Weights of a small transformer language model: 217M tokens.
Each number is 50 + 15 x the weight over its row's rms, rounded and kept within 0 to 99. Layers, rows and columns count from 0. The size before them is the row's rms in percent of the matrix's.

# layer 7 MLP down (transposed), 768x256, rms 0.0474, rows 252-279, columns 0-127
095:59 33 76 64 72 60 40 12 46 18 52 49 45 58 47 56 36 39 55 42 06 55 57 62 41 65 31 28 40 34 38 54 65 56 63 49 61 19 47 51 43 46 46 57 40 25 73 61 23 57 46 30 64 28 42 52 61 60 80 64 64 67 71 56 50 30 55 37 16 46 51 43 72 65 53 63 55 44 61 53 60 41 68 75 70 56 33 52 24 68 63 43 26 36 50 46 52 39 50 40 58 68 42 37 41 48 34 56 62 65 48 42 52 60 52 35 47 38 60 48 43 66 42 66 64 64 44 48
101:45 76 42 36 62 53 53 69 66 42 54 48 59 50 34 37 72 58 45 45 50 86 41 31 19 71 57 45 65 50 32 65 35 50 41 45 60 48 59 61 49 68 45 52 46 22 38 55 49 76 59 72 37 67 56 44 48 38 38 51 63 54 30 33 40 47 17 75 39 38 23 51 54 65 52 66 39 41 28 57 54 33 49 41 66 68 55 57 63 53 57 32 58 41 53 38 32 44 45 32 34 79 54 38 45 32 34 47 25 71 50 66 45 57 58 51 80 59 56 62 29 31 68 78 55 42 77 39
104:36 27 48 47 30 42 52 76 48 72 65 44 32 40 51 46 68 73 49 48 36 47 41 29 44 68 39 67 44 50 58 50 28 53 25 36 49 60 40 45 61 44 46 38 23 40 49 42 50 62 44 47 38 43 59 44 41 27 83 62 43 21 36 30 41 70 63 79 64 36 65 19 48 25 57 55 37 47 44 51 74 55 54 27 40 54 29 45 51 15 81 47 30 52 48 35 34 62 59 43 48 35 72 64 39 60 59 79 74 57 44 54 42 65 57 24 37 50 58 33 62 32 49 48 51 45 59 25
107:70 29 16 51 27 45 39 30 34 18 42 64 58 63 62 39 56 25 50 64 35 57 49 51 50 45 64 40 49 38 40 54 23 54 30 52 59 53 91 56 66 58 60 65 47 35 41 66 56 59 56 22 71 44 52 51 75 63 55 23 61 79 55 62 61 66 43 62 71 42 54 17 41 29 62 80 43 74 65 61 39 54 41 43 45 77 67 54 25 42 42 55 33 73 52 57 37 39 44 51 65 52 60 84 60 38 54 33 87 54 35 38 16 34 38 50 70 65 45 57 42 54 55 50 52 57 36 55
095:83 60 57 66 32 25 55 45 00 63 36 43 47 56 58 51 28 68 63 47 71 32 60 67 65 56 49 51 37 48 64 24 34 74 35 70 34 48 49 71 51 67 31 48 51 58 26 51 84 50 50 67 63 25 74 79 55 60 54 61 62 36 66 38 46 44 45 57 66 27 27 34 27 52 51 66 66 13 59 51 47 44 74 72 50 46 46 45 57 48 63 55 78 40 37 70 37 37 43 21 56 74 51 29 46 37 66 63 43 49 31 59 71 68 69 54 35 48 31 42 52 57 52 65 40 66 60 58
112:46 68 44 25 23 46 45 39 46 65 31 24 62 54 49 40 74 82 45 67 53 52 68 37 26 65 84 54 43 06 95 44 33 58 47 44 58 66 45 18 30 54 54 51 53 56 34 32 33 44 56 46 57 40 65 66 55 46 50 32 40 63 60 44 64 69 59 60 46 56 62 64 63 12 40 62 60 65 33 55 28 47 45 60 35 34 66 49 51 22 51 35 35 49 51 50 35 33 73 72 60 47 18 54 48 52 67 51 66 51 30 38 84 47 64 70 63 56 55 51 70 37 55 44 40 48 62 61
097:52 37 66 64 42 26 39 39 31 10 73 43 21 60 34 23 40 52 75 51 57 51 48 27 36 67 55 49 53 45 60 57 54 52 49 57 27 48 57 16 47 83 48 50 49 35 43 64 43 69 54 54 58 49 47 63 50 65 63 36 75 46 75 60 39 67 40 63 59 39 32 54 15 34 74 27 39 40 51 75 60 64 49 50 47 59 72 46 64 20 59 57 42 19 40 31 60 13 45 37 56 60 10 74 48 36 45 56 49 77 38 61 41 52 42 52 49 37 38 55 35 65 52 41 59 51 28 53
101:50 57 10 57 44 38 24 39 57 54 45 53 30 59 77 62 32 47 50 69 75 89 69 45 63 20 53 41 53 59 43 60 25 65 40 50 38 51 77 49 44 18 57 70 66 38 46 25 22 67 28 57 43 55 61 68 19 67 54 44 38 52 40 45 41 68 55 67 48 56 31 42 32 47 46 47 32 39 43 57 21 62 53 55 27 21 53 54 39 46 65 30 64 44 57 30 44 51 50 33 63 33 20 09 59 38 48 47 38 40 81 50 41 36 35 63 71 12 72 55 45 34 61 38 73 56 54 48
101:70 32 37 50 56 69 49 53 57 20 69 70 57 42 24 76 64 39 51 62 55 35 46 55 43 51 67 53 54 69 48 69 32 65 26 25 47 22 99 41 65 56 32 55 39 56 39 43 44 62 62 42 69 17 20 42 42 66 35 53 41 51 72 51 35 54 49 27 22 38 50 33 52 59 78 57 51 49 69 46 47 52 56 37 55 48 63 43 34 26 46 58 46 77 27 78 49 38 60 64 61 61 90 53 39 43 61 39 75 46 53 62 18 59 46 38 60 27 54 66 75 27 40 36 65 43 73 44
092:39 78 60 36 49 69 64 53 60 39 51 57 55 57 59 66 36 40 39 64 72 28 59 76 91 36 70 56 64 51 30 67 33 41 53 56 51 36 50 65 38 49 46 39 69 75 51 61 41 57 45 47 35 58 78 60 31 69 42 56 57 52 47 53 60 10 47 58 37 32 67 65 25 58 71 35 75 37 46 38 53 53 33 35 39 57 42 25 34 52 52 40 20 70 50 36 39 38 54 42 43 58 38 30 48 63 69 72 76 87 50 48 51 35 41 15 50 37 39 41 75 63 70 31 44 54 56 52
091:52 71 61 64 53 75 37 39 77 45 56 48 60 26 63 46 57 64 62 66 71 56 44 50 70 42 61 60 33 30 64 43 52 47 50 70 53 33 67 25 19 74 43 46 71 69 52 40 52 61 54 31 67 49 72 41 14 46 36 42 40 41 47 55 53 55 28 58 64 39 49 61 41 44 43 49 76 46 24 39 66 82 89 77 53 36 66 71 44 51 40 41 67 47 24 53 24 45 64 51 41 67 61 48 57 58 48 45 63 59 43 32 67 36 55 32 35 51 41 45 13 68 41 81 27 43 33 42
099:63 49 30 49 40 44 38 53 23 55 52 56 53 67 49 35 29 76 38 90 34 57 43 48 59 30 28 57 20 48 35 78 66 61 51 56 59 85 67 49 51 49 62 59 73 42 49 69 59 52 27 36 47 81 43 43 36 47 57 62 65 43 80 34 39 58 11 54 33 37 48 54 59 62 55 33 47 58 41 54 63 36 22 59 86 37 41 44 35 49 55 20 55 58 53 56 51 62 60 39 46 47 75 40 76 52 54 72 38 86 47 37 53 52 46 52 38 35 62 32 41 60 33 80 40 40 55 57
102:42 58 33 32 62 52 66 36 39 41 79 57 02 59 54 28 60 23 59 34 40 45 66 61 67 58 38 60 56 68 62 37 52 65 51 64 52 54 19 31 28 43 62 53 53 52 84 68 63 50 80 29 63 50 38 68 30 38 58 42 67 53 23 66 59 61 83 69 45 36 37 36 24 36 46 43 77 31 51 19 61 38 51 37 41 51 42 86 36 66 58 28 50 50 62 37 42 40 52 58 63 48 59 50 23 43 77 57 52 60 72 60 64 50 70 59 34 49 41 46 63 63 74 43 77 70 34 40
105:70 50 43 10 64 32 44 54 31 60 43 39 43 42 52 46 56 58 40 56 60 57 51 27 28 49 59 55 47 60 24 42 44 62 48 51 40 57 59 44 69 40 58 44 83 64 30 57 48 22 48 35 42 37 28 62 38 73 61 20 41 51 38 54 30 76 42 31 40 32 45 58 65 29 47 72 58 73 52 68 47 25 52 66 38 36 63 66 32 50 47 57 51 63 47 43 69 46 42 64 38 56 65 59 73 67 81 43 55 72 50 65 14 55 51 73 67 14 64 61 49 80 79 47 60 55 32 54
107:62 57 57 53 67 51 44 52 30 56 38 94 66 45 43 54 55 60 64 47 64 83 36 74 55 62 61 41 53 50 50 68 57 55 39 49 27 19 60 37 37 47 41 32 28 22 32 55 64 48 67 63 66 46 52 57 26 76 16 68 70 43 43 38 35 26 51 51 45 43 58 25 25 42 62 12 40 45 68 72 45 57 50 43 38 58 70 47 59 27 49 71 54 35 52 45 30 48 57 55 60 36 49 76 61 60 44 43 51 58 38 63 42 57 54 27 50 32 28 35 63 44 52 02 44 47 72 59
100:39 67 74 57 44 46 52 57 42 28 44 65 78 35 56 87 48 29 65 65 46 49 83 46 50 72 54 62 56 57 43 30 54 26 36 28 32 70 54 62 29 34 52 66 81 27 53 82 31 36 46 50 33 40 41 35 60 67 44 51 62 70 35 69 43 33 50 61 45 71 64 00 60 69 25 41 56 56 48 25 33 48 44 47 60 52 55 57 69 37 25 50 47 66 46 55 61 47 52 55 50 47 55 50 38 46 58 67 74 35 39 47 40 52 85 34 49 33 69 64 63 30 58 39 55 56 69 61
100:24 77 36 69 51 48 57 38 49 42 71 38 38 58 69 68 57 70 56 55 35 56 27 63 66 77 59 41 53 55 44 49 71 13 42 51 63 60 50 56 64 58 56 57 38 53 46 65 73 51 77 46 55 51 52 20 61 46 88 63 68 79 44 65 47 59 43 44 77 53 52 64 82 50 53 55 40 35 41 52 22 27 55 66 80 42 39 42 52 42 71 61 23 48 57 60 50 40 49 30 59 75 45 65 52 34 36 34 46 67 70 11 21 47 53 44 57 37 31 50 56 50 67 54 51 38 46 38
100:34 56 78 44 47 67 62 64 47 40 43 30 71 56 16 35 56 45 33 49 69 49 59 82 57 44 53 32 75 62 35 58 58 33 47 68 56 36 61 67 59 52 60 85 19 59 71 50 50 82 22 70 50 56 44 45 49 48 38 61 00 29 71 22 72 58 48 39 52 64 52 56 41 65 50 37 31 73 56 58 42 54 52 24 54 60 65 38 41 46 62 38 35 35 24 42 63 58 53 66 41 49 48 49 70 31 68 49 67 56 50 69 69 33 57 44 43 70 47 48 65 66 24 46 59 61 34 18
115:41 63 38 71 52 28 68 86 76 77 55 36 56 53 31 62 48 63 81 44 70 32 53 34 65 89 63 76 63 51 62 63 57 19 14 55 69 43 57 47 54 51 57 32 44 41 55 55 55 55 58 45 44 46 69 37 61 55 53 50 48 45 46 85 66 41 27 56 47 63 48 69 43 63 58 55 34 39 41 37 54 30 40 43 44 44 39 40 72 45 45 29 77 27 52 58 67 79 33 56 41 52 44 50 38 45 59 39 58 41 73 46 37 55 27 37 52 67 90 44 37 43 56 76 38 51 57 38
105:22 47 55 70 67 67 47 60 76 43 33 49 34 22 47 46 54 44 61 61 49 52 47 46 49 50 37 50 62 24 42 44 38 50 43 73 43 79 60 44 25 55 83 50 99 55 41 43 54 46 44 36 42 40 56 59 70 54 34 62 52 68 52 56 22 68 30 60 51 41 48 60 61 32 73 55 51 47 61 62 30 45 26 47 59 50 56 55 56 53 44 57 86 48 39 56 59 46 57 59 54 28 49 03 61 15 56 57 52 63 53 51 44 42 48 23 63 42 38 47 90 49 64 54 43 43 63 64
106:20 33 51 46 67 65 62 73 33 41 54 39 33 62 64 48 64 58 44 46 39 37 32 47 81 25 65 65 59 48 54 73 55 78 66 53 64 47 67 39 57 36 68 35 62 61 21 45 23 52 62 58 46 79 29 51 69 54 49 52 64 41 46 51 51 54 44 43 48 49 38 42 38 45 14 45 40 47 59 45 26 51 59 58 46 54 42 53 24 60 43 44 56 34 68 39 40 69 48 48 52 59 48 43 46 45 46 71 33 54 62 51 18 58 35 27 53 49 51 47 61 38 49 69 50 53 38 50
089:47 57 50 30 53 67 21 31 50 33 29 26 80 37 30 10 27 66 49 72 39 46 71 58 51 49 46 62 30 66 64 72 63 51 32 41 55 80 49 37 42 48 51 43 55 54 45 24 57 45 42 22 76 58 49 38 39 73 51 29 18 56 57 74 57 62 28 40 74 51 62 32 39 63 73 75 52 64 67 56 43 61 75 48 29 65 47 55 48 42 51 63 63 49 66 45 68 47 51 24 44 34 35 56 49 52 23 45 51 54 49 58 60 45 31 56 26 27 61 33 80 57 34 69 81 28 73 56
109:35 32 63 57 57 75 48 51 60 50 56 70 44 44 47 60 32 59 56 53 21 24 33 39 47 63 54 26 46 55 51 82 59 34 54 76 70 51 64 69 63 69 56 46 70 49 50 68 48 51 20 49 39 50 67 08 49 53 56 26 48 45 46 50 28 28 18 66 78 51 50 50 44 38 37 43 28 50 35 64 52 41 41 61 62 65 52 62 58 94 56 54 46 37 56 63 71 39 70 46 69 60 50 71 50 53 28 68 68 58 57 66 26 69 66 37 45 22 59 69 60 53 23 64 55 32 58 48
101:33 57 74 33 61 68 41 31 20 42 41 55 68 78 47 42 54 35 34 46 48 51 73 73 47 34 48 52 49 21 60 51 57 60 47 69 47 65 30 24 44 42 38 53 44 56 40 24 31 61 44 60 39 65 37 50 64 36 68 79 63 46 62 43 51 52 35 32 51 56 74 46 54 55 49 72 92 54 15 43 67 44 55 41 58 18 31 47 52 42 27 57 47 48 30 70 55 40 57 33 57 35 35 50 79 49 41 67 53 54 49 37 71 43 55 54 24 53 45 14 74 54 55 70 57 29 41 19
105:46 76 42 66 50 53 41 34 47 73 49 37 71 53 76 21 53 55 48 90 61 55 45 56 60 38 42 57 34 57 28 39 63 65 63 56 61 60 29 71 55 65 34 50 42 39 48 54 43 38 57 59 61 52 57 62 60 50 28 61 39 59 70 49 41 72 59 27 47 30 66 42 75 53 51 46 32 27 28 44 26 55 70 74 79 19 73 36 50 60 39 59 55 56 63 45 32 75 49 38 07 53 62 48 51 41 84 65 78 71 48 49 58 51 54 53 54 40 17 43 64 33 47 38 32 44 36 11
093:43 53 35 52 81 47 45 41 51 58 42 26 61 48 47 45 63 60 54 65 31 34 14 48 49 63 68 51 28 63 45 52 52 68 62 49 60 66 40 52 72 28 34 37 38 34 70 41 70 55 49 45 46 34 68 37 45 58 21 35 70 45 48 69 68 45 41 41 68 54 44 30 65 36 42 14 50 64 41 67 31 72 49 31 47 13 60 48 41 64 60 49 29 31 58 37 56 51 43 68 30 71 28 78 56 58 74 40 51 75 43 61 54 46 39 56 34 53 32 46 60 39 60 35 64 72 60 28
105:33 58 40 29 68 58 54 61 35 56 75 32 57 70 45 21 27 42 20 39 40 32 25 46 53 53 52 67 33 27 62 30 41 47 54 31 69 60 56 73 51 32 53 56 32 50 74 60 38 58 40 12 63 76 47 51 38 48 59 67 38 76 50 42 59 39 41 51 78 66 58 65 55 68 47 69 52 82 72 41 24 33 34 47 68 48 49 52 29 60 57 35 34 47 64 70 52 35 62 49 41 52 56 22 54 26 52 25 40 60 56 38 55 53 58 41 60 57 45 57 17 43 40 54 59 48 70 40
097:55 57 38 48 37 09 39 39 30 78 46 27 55 41 39 58 60 43 69 74 80 42 24 55 58 35 38 57 34 14 71 20 44 40 74 58 48 33 86 56 28 35 57 76 51 34 48 73 34 49 18 65 77 40 57 64 58 62 58 48 20 66 32 27 40 45 42 43 55 61 57 66 61 39 36 38 63 51 57 44 69 72 57 50 61 60 46 72 79 62 53 51 84 47 39 40 31 62 43 40 48 47 71 75 74 45 74 54 49 60 51 50 56 43 51 47 66 54 64 70 44 56 37 54 68 38 73 61
# layer 7 MLP up, 768x256, rms 0.0474, rows 253-279, columns 0-127
107:30 59 80 67 43 37 45 51 49 53 59 56 42 48 51 57 63 64 41 62 53 42 77 64 50 62 46 49 26 37 63 59 18 14 66 66 51 48 47 63 42 55 41 53 39 78 21 45 41 76 34 68 27 52 57 43 48 37 42 61 62 16 69 54 73 85 56 54 55 62 47 57 81 62 37 71 34 51 17 77 61 29 48 60 46 55 50 59 60 61 28 44 14 42 45 54 66 59 48 66 41 50 70 40 36 24 39 23 46 10 56 62 38 50 53 58 87 73 13 51 26 58 44 30 25 84 57 53
105:72 40 50 50 52 59 60 31 37 48 68 48 36 53 47 57 33 58 27 59 45 49 45 55 44 32 54 58 42 18 22 26 54 48 69 45 63 38 44 60 56 54 63 66 47 44 50 22 67 66 54 34 65 35 72 59 72 25 46 58 38 42 39 41 40 51 53 22 21 44 30 47 57 44 76 40 37 38 57 44 56 56 81 40 68 30 25 70 58 89 67 65 76 58 52 14 52 58 39 37 33 36 72 60 53 59 40 50 46 45 43 23 30 56 29 64 46 46 42 30 52 54 51 70 66 51 59 28
104:30 37 55 52 30 11 39 76 38 54 67 33 39 11 55 38 62 25 58 34 38 52 69 67 46 35 83 48 80 33 49 42 70 27 32 54 59 50 43 62 73 70 45 50 36 53 24 62 65 56 69 25 74 67 81 52 42 34 57 47 66 70 40 44 45 36 68 75 42 40 54 42 76 43 51 30 49 64 33 34 22 52 44 22 44 54 66 68 46 51 52 53 46 42 78 63 47 45 63 38 48 49 68 33 44 63 60 56 35 56 30 43 28 58 35 73 55 74 41 81 41 47 80 41 37 68 36 52
098:37 44 33 30 57 49 47 51 44 38 46 39 57 33 62 73 53 33 49 61 58 32 32 41 64 43 60 59 87 48 33 44 62 46 37 31 51 69 59 42 73 80 52 56 38 83 78 55 54 60 36 00 53 33 53 50 50 69 99 51 28 23 60 29 63 56 63 57 42 19 47 71 41 66 56 48 28 49 45 50 52 88 49 36 57 56 60 59 45 35 67 53 60 49 20 51 43 34 48 27 76 50 30 39 59 49 55 65 51 39 34 54 69 50 60 33 61 56 52 44 33 72 73 52 52 40 32 57
124:74 34 33 24 46 75 41 35 52 81 46 52 53 33 57 55 21 59 55 25 32 30 27 52 44 46 79 33 63 39 63 57 58 62 52 28 79 47 44 48 01 65 64 30 62 33 42 62 22 26 27 56 42 39 44 41 49 45 49 58 23 69 54 51 34 48 59 49 54 38 67 55 87 48 39 45 63 64 42 56 47 42 54 56 51 70 54 60 59 49 51 42 73 46 51 32 60 60 31 66 58 71 72 30 18 73 48 44 45 64 39 50 48 36 56 71 69 53 56 74 37 32 47 38 56 47 42 38
096:59 43 58 08 53 49 43 41 69 34 58 42 44 44 20 88 52 61 61 53 38 53 27 43 44 31 55 32 57 35 67 69 36 75 32 47 23 40 42 57 51 32 66 30 28 69 49 25 52 42 29 68 79 78 45 45 69 64 72 56 44 39 31 32 51 47 42 57 76 65 58 58 54 62 62 48 35 53 56 36 34 69 55 50 61 60 34 42 46 43 43 55 43 61 16 49 66 36 52 33 26 50 85 38 53 49 57 17 52 67 77 62 76 19 44 62 56 71 54 32 49 26 60 61 50 74 73 77
101:40 77 46 40 46 60 68 34 46 59 77 37 30 65 64 45 39 66 52 58 35 44 46 45 39 26 42 32 51 42 53 76 99 70 40 38 47 41 41 40 36 55 67 44 62 21 65 51 60 42 50 64 46 40 65 46 45 58 19 45 57 49 60 60 59 48 64 50 52 46 54 71 52 62 69 28 42 68 45 84 05 64 54 46 42 71 60 58 80 43 57 39 59 48 56 37 61 60 35 68 42 21 50 66 23 58 52 29 55 45 69 57 59 41 48 52 62 29 67 41 58 39 58 47 27 50 17 55
108:52 63 60 48 27 24 72 56 42 54 88 43 45 39 78 33 38 82 42 38 51 60 46 57 49 56 34 62 55 43 63 47 38 61 24 70 76 51 34 90 36 65 47 69 33 32 47 53 41 64 82 60 44 34 72 50 46 44 52 33 37 48 12 45 78 38 18 61 40 61 68 53 60 59 44 41 19 42 34 74 39 91 52 68 65 56 47 51 57 35 33 48 49 61 85 42 49 23 25 78 69 45 81 59 46 26 71 54 59 42 33 58 49 57 59 39 42 46 49 49 50 45 32 41 45 55 53 42
093:67 57 41 52 65 58 36 64 39 54 50 41 25 64 64 48 61 55 73 48 45 36 57 28 46 45 66 36 86 64 49 62 33 49 37 65 51 48 23 80 54 58 43 63 48 46 51 14 73 40 36 60 41 40 36 30 26 52 82 57 48 56 21 45 44 58 71 33 65 58 49 62 48 45 82 37 38 54 38 57 54 56 48 76 28 79 57 46 63 34 15 42 11 48 40 58 34 51 48 79 42 66 55 43 64 78 47 51 55 56 77 61 49 54 60 21 67 79 41 57 33 50 31 59 68 54 54 37
094:40 47 40 59 89 38 48 20 70 69 41 70 45 35 53 25 32 42 64 38 22 56 36 53 83 21 25 29 75 61 52 37 71 50 53 34 43 61 56 50 57 33 37 56 36 44 61 86 52 64 73 53 47 53 34 38 49 49 43 52 77 78 67 60 47 30 68 57 57 44 59 38 38 62 27 44 60 61 56 59 23 68 74 50 57 44 50 47 61 37 39 62 63 54 28 41 60 53 42 39 45 42 68 60 57 35 56 40 53 29 61 63 77 46 57 28 58 60 62 39 65 64 59 59 58 41 41 58
102:65 40 37 48 43 50 51 46 30 56 48 37 71 52 44 57 26 25 50 50 37 49 51 34 36 45 78 24 43 41 46 42 48 63 61 50 54 58 45 50 54 52 47 41 48 74 53 46 48 42 58 36 38 57 53 69 48 56 42 60 55 48 25 66 64 32 64 60 91 72 74 53 38 57 53 21 31 36 58 56 37 34 62 57 45 59 39 53 65 44 38 33 37 82 41 52 64 58 55 32 52 77 60 36 72 51 63 53 40 51 55 10 28 51 58 41 75 82 52 44 52 36 29 29 67 23 51 76
093:57 48 28 76 17 54 39 18 37 44 19 64 63 41 54 63 62 59 58 37 53 39 42 68 58 55 51 27 50 55 60 63 33 62 69 99 45 31 35 54 51 36 36 68 64 33 45 62 42 55 57 57 45 62 34 36 60 66 53 55 57 61 54 39 50 23 33 25 76 47 82 72 63 53 42 33 42 47 54 67 47 19 49 52 42 53 70 54 42 48 37 81 47 40 42 43 82 44 65 30 51 54 59 39 50 56 58 50 59 33 46 72 59 62 52 72 50 37 28 79 20 35 37 50 34 54 67 41
106:64 42 25 05 56 55 63 54 51 60 35 50 60 42 39 68 68 57 40 53 54 71 53 52 44 37 73 56 35 60 45 49 50 66 50 48 55 40 33 60 73 49 35 54 35 54 41 57 50 29 67 59 45 41 40 46 52 54 31 40 29 10 28 30 44 91 74 65 43 70 40 49 32 29 56 51 33 57 11 73 38 64 69 59 59 61 39 73 71 44 37 41 41 36 27 52 59 44 41 41 64 43 36 73 62 54 43 44 44 46 62 54 35 45 48 68 82 35 40 36 54 63 75 40 56 47 34 41
106:76 64 36 33 44 54 52 53 48 56 34 33 55 46 42 51 53 56 44 48 46 46 19 57 66 53 53 40 52 27 58 53 83 76 58 28 60 48 55 08 34 49 33 43 43 46 15 44 43 66 49 35 25 43 55 24 25 64 50 75 59 40 63 52 34 37 53 57 47 82 84 63 71 45 59 72 64 56 31 62 52 70 41 61 66 23 80 75 65 53 80 34 35 71 67 27 56 58 58 54 64 63 75 48 48 72 43 37 59 49 54 31 67 42 55 46 51 41 60 35 50 46 45 47 40 72 54 69
096:66 73 37 85 57 31 47 54 50 49 73 64 38 55 34 71 41 43 46 49 48 49 58 53 71 34 44 58 80 28 43 22 56 29 63 44 55 46 41 66 70 70 33 69 67 47 42 57 58 74 51 62 28 31 33 41 42 46 40 42 62 51 34 51 49 52 43 67 55 71 19 28 57 58 62 47 56 27 43 40 31 61 44 32 60 62 80 56 51 39 33 53 66 39 89 40 65 30 47 56 56 14 62 39 67 47 56 37 42 61 33 60 46 64 91 44 42 29 49 55 72 50 61 47 59 47 48 66
100:57 36 60 40 49 70 53 51 40 69 34 36 48 47 33 51 70 43 14 59 70 37 73 37 56 15 73 37 46 65 54 55 33 36 41 44 55 46 49 62 51 82 66 29 51 27 71 36 33 51 99 38 63 51 48 57 47 43 47 61 49 59 84 76 77 77 75 38 44 58 66 47 35 52 64 40 18 50 62 43 33 56 51 56 42 50 53 34 61 37 45 51 32 55 67 60 70 46 51 54 38 37 67 37 48 37 68 51 41 40 34 53 19 53 55 62 75 56 45 28 42 30 66 40 67 38 52 60
098:46 79 41 64 22 62 50 33 55 64 38 43 53 48 46 48 40 58 54 48 26 49 53 43 53 61 47 11 14 50 52 47 24 64 50 19 55 50 51 48 37 80 61 43 48 59 49 19 66 34 59 48 38 37 60 37 68 65 49 60 70 60 04 27 41 41 60 52 56 63 57 44 22 32 41 53 14 63 44 60 38 57 52 53 79 31 58 57 79 36 40 74 31 74 42 54 64 56 67 76 51 26 53 56 49 65 35 41 46 59 51 62 45 61 59 89 31 43 37 71 88 34 60 55 53 55 56 51
109:77 40 64 53 48 52 54 48 24 60 52 50 64 46 63 56 42 48 40 43 88 57 49 50 49 23 57 46 61 69 61 23 56 32 91 34 54 66 52 56 61 72 65 56 61 85 35 41 71 68 67 59 44 42 21 62 43 69 26 37 53 55 68 58 43 63 99 60 39 32 58 48 46 59 61 43 78 76 76 61 43 43 58 65 33 36 64 48 48 19 41 48 42 36 31 47 35 36 54 49 48 42 68 35 26 48 31 46 33 73 37 78 64 80 43 31 47 24 48 52 47 40 60 16 65 27 65 40
105:42 29 39 38 43 44 44 50 25 48 49 42 61 53 47 34 62 40 50 53 49 62 53 55 69 41 42 65 53 81 73 37 45 47 57 37 55 44 81 39 53 39 24 59 58 66 49 65 45 15 51 57 18 76 55 67 36 42 43 50 30 53 45 45 13 20 65 35 90 69 67 56 69 57 44 52 50 56 41 59 45 65 29 71 57 52 53 64 66 48 41 42 48 50 57 47 47 53 33 80 25 58 60 13 32 18 71 60 47 58 56 59 66 40 45 56 63 61 54 29 77 46 58 46 62 54 42 36
098:66 62 62 44 64 51 58 45 64 52 55 63 52 40 54 67 51 64 35 59 47 31 88 51 45 41 48 35 48 64 72 55 46 42 31 54 47 33 46 69 71 34 32 29 64 63 48 59 49 51 42 71 55 53 52 69 58 34 33 31 22 81 21 66 50 50 70 76 38 87 58 44 34 82 69 39 60 56 27 61 63 57 65 55 34 69 42 61 63 41 43 43 70 20 52 47 56 26 42 61 45 35 69 69 44 42 66 54 50 52 58 65 57 48 76 51 44 34 58 26 59 62 63 52 55 62 48 31
098:62 38 71 54 51 46 65 60 53 38 56 32 21 53 64 46 72 53 35 38 53 54 80 46 63 40 54 51 60 69 55 68 26 57 10 39 64 25 53 43 44 68 56 58 39 57 18 38 37 63 51 46 37 63 12 43 37 50 66 57 37 64 57 52 52 36 66 51 21 18 80 45 33 50 51 65 56 85 32 47 35 54 50 29 37 47 50 48 55 42 26 88 65 53 33 39 69 37 59 60 40 46 49 59 56 61 67 55 56 61 58 47 51 53 50 34 43 36 30 47 43 44 61 36 42 60 22 74
108:57 31 67 49 54 65 62 79 65 44 39 41 63 52 49 41 32 52 50 92 61 55 08 34 52 45 62 21 30 54 39 49 64 31 68 24 61 54 31 58 61 19 72 41 43 46 53 66 35 42 65 52 51 49 11 51 38 19 29 31 31 60 67 43 33 66 41 44 51 68 61 37 73 56 58 21 53 51 25 59 52 29 55 45 46 68 50 35 57 47 44 51 37 46 65 35 57 36 82 70 64 48 71 68 46 33 47 51 62 46 68 65 58 55 77 65 62 27 62 68 22 61 42 57 58 28 63 43
101:35 37 49 44 50 41 11 50 43 51 71 47 68 39 71 47 31 61 61 76 43 66 64 43 31 45 41 67 70 54 44 41 58 61 46 50 39 60 36 56 77 42 57 68 41 67 12 84 28 55 74 21 78 36 58 28 44 76 52 45 22 49 55 36 34 35 33 57 58 64 72 62 60 28 36 44 44 61 52 69 57 55 61 68 44 55 71 49 24 56 38 53 69 52 72 48 31 46 50 46 47 67 76 45 70 76 38 60 69 78 38 23 55 48 54 59 57 72 57 26 56 41 58 31 46 43 53 42
103:58 46 50 63 51 34 54 42 57 41 60 40 49 55 51 58 63 58 46 20 40 56 69 66 51 58 48 41 61 42 46 48 69 36 33 75 46 21 40 36 54 27 59 53 31 45 40 62 56 84 53 65 57 66 42 59 55 60 35 37 34 59 80 65 56 87 58 43 57 59 56 91 51 32 51 44 56 43 61 66 40 63 73 76 34 40 33 33 63 25 36 50 52 51 37 47 86 52 31 70 51 47 46 32 49 54 58 57 47 41 74 43 52 63 47 23 64 47 63 51 31 52 52 17 55 97 41 59
097:58 39 77 37 53 38 56 44 34 59 57 61 56 54 47 55 40 60 56 28 49 08 64 56 54 75 52 40 15 77 43 20 39 32 35 72 57 71 45 27 60 56 50 44 35 29 21 63 65 42 39 56 42 67 43 18 74 23 70 60 56 63 44 56 34 37 75 53 34 34 38 42 41 69 47 74 69 55 59 35 55 81 64 65 63 23 66 24 49 50 42 35 26 59 46 59 48 34 44 53 34 46 66 49 23 46 42 42 52 55 78 66 30 53 64 57 46 58 71 64 54 72 30 19 22 72 72 58
096:63 72 38 39 55 36 35 40 27 37 41 41 58 35 55 33 33 52 32 41 61 38 50 66 63 40 33 40 40 45 76 43 52 55 48 66 46 50 48 50 46 55 39 31 49 43 63 42 61 55 43 40 58 74 74 50 35 52 41 44 27 35 67 46 35 48 16 53 81 77 53 74 71 31 55 37 52 55 80 40 18 43 55 53 43 65 35 63 87 43 38 50 28 44 63 59 43 62 64 39 47 26 53 44 43 59 55 37 84 59 53 56 33 55 55 56 55 32 42 63 61 55 47 47 57 43 16 74
095:49 20 47 34 61 47 55 62 74 24 61 32 40 58 46 67 60 59 65 70 51 41 35 38 48 32 51 51 54 28 47 47 60 42 58 69 50 36 44 65 44 50 62 65 71 46 55 43 69 49 67 54 50 53 20 38 62 43 51 47 35 54 72 59 44 51 53 75 82 44 50 75 53 51 72 62 55 42 39 55 57 57 32 62 75 56 66 40 74 34 58 46 37 44 33 34 48 58 68 65 29 40 52 51 57 64 47 42 39 53 53 64 61 57 23 50 34 62 78 63 53 53 35 37 60 33 34 66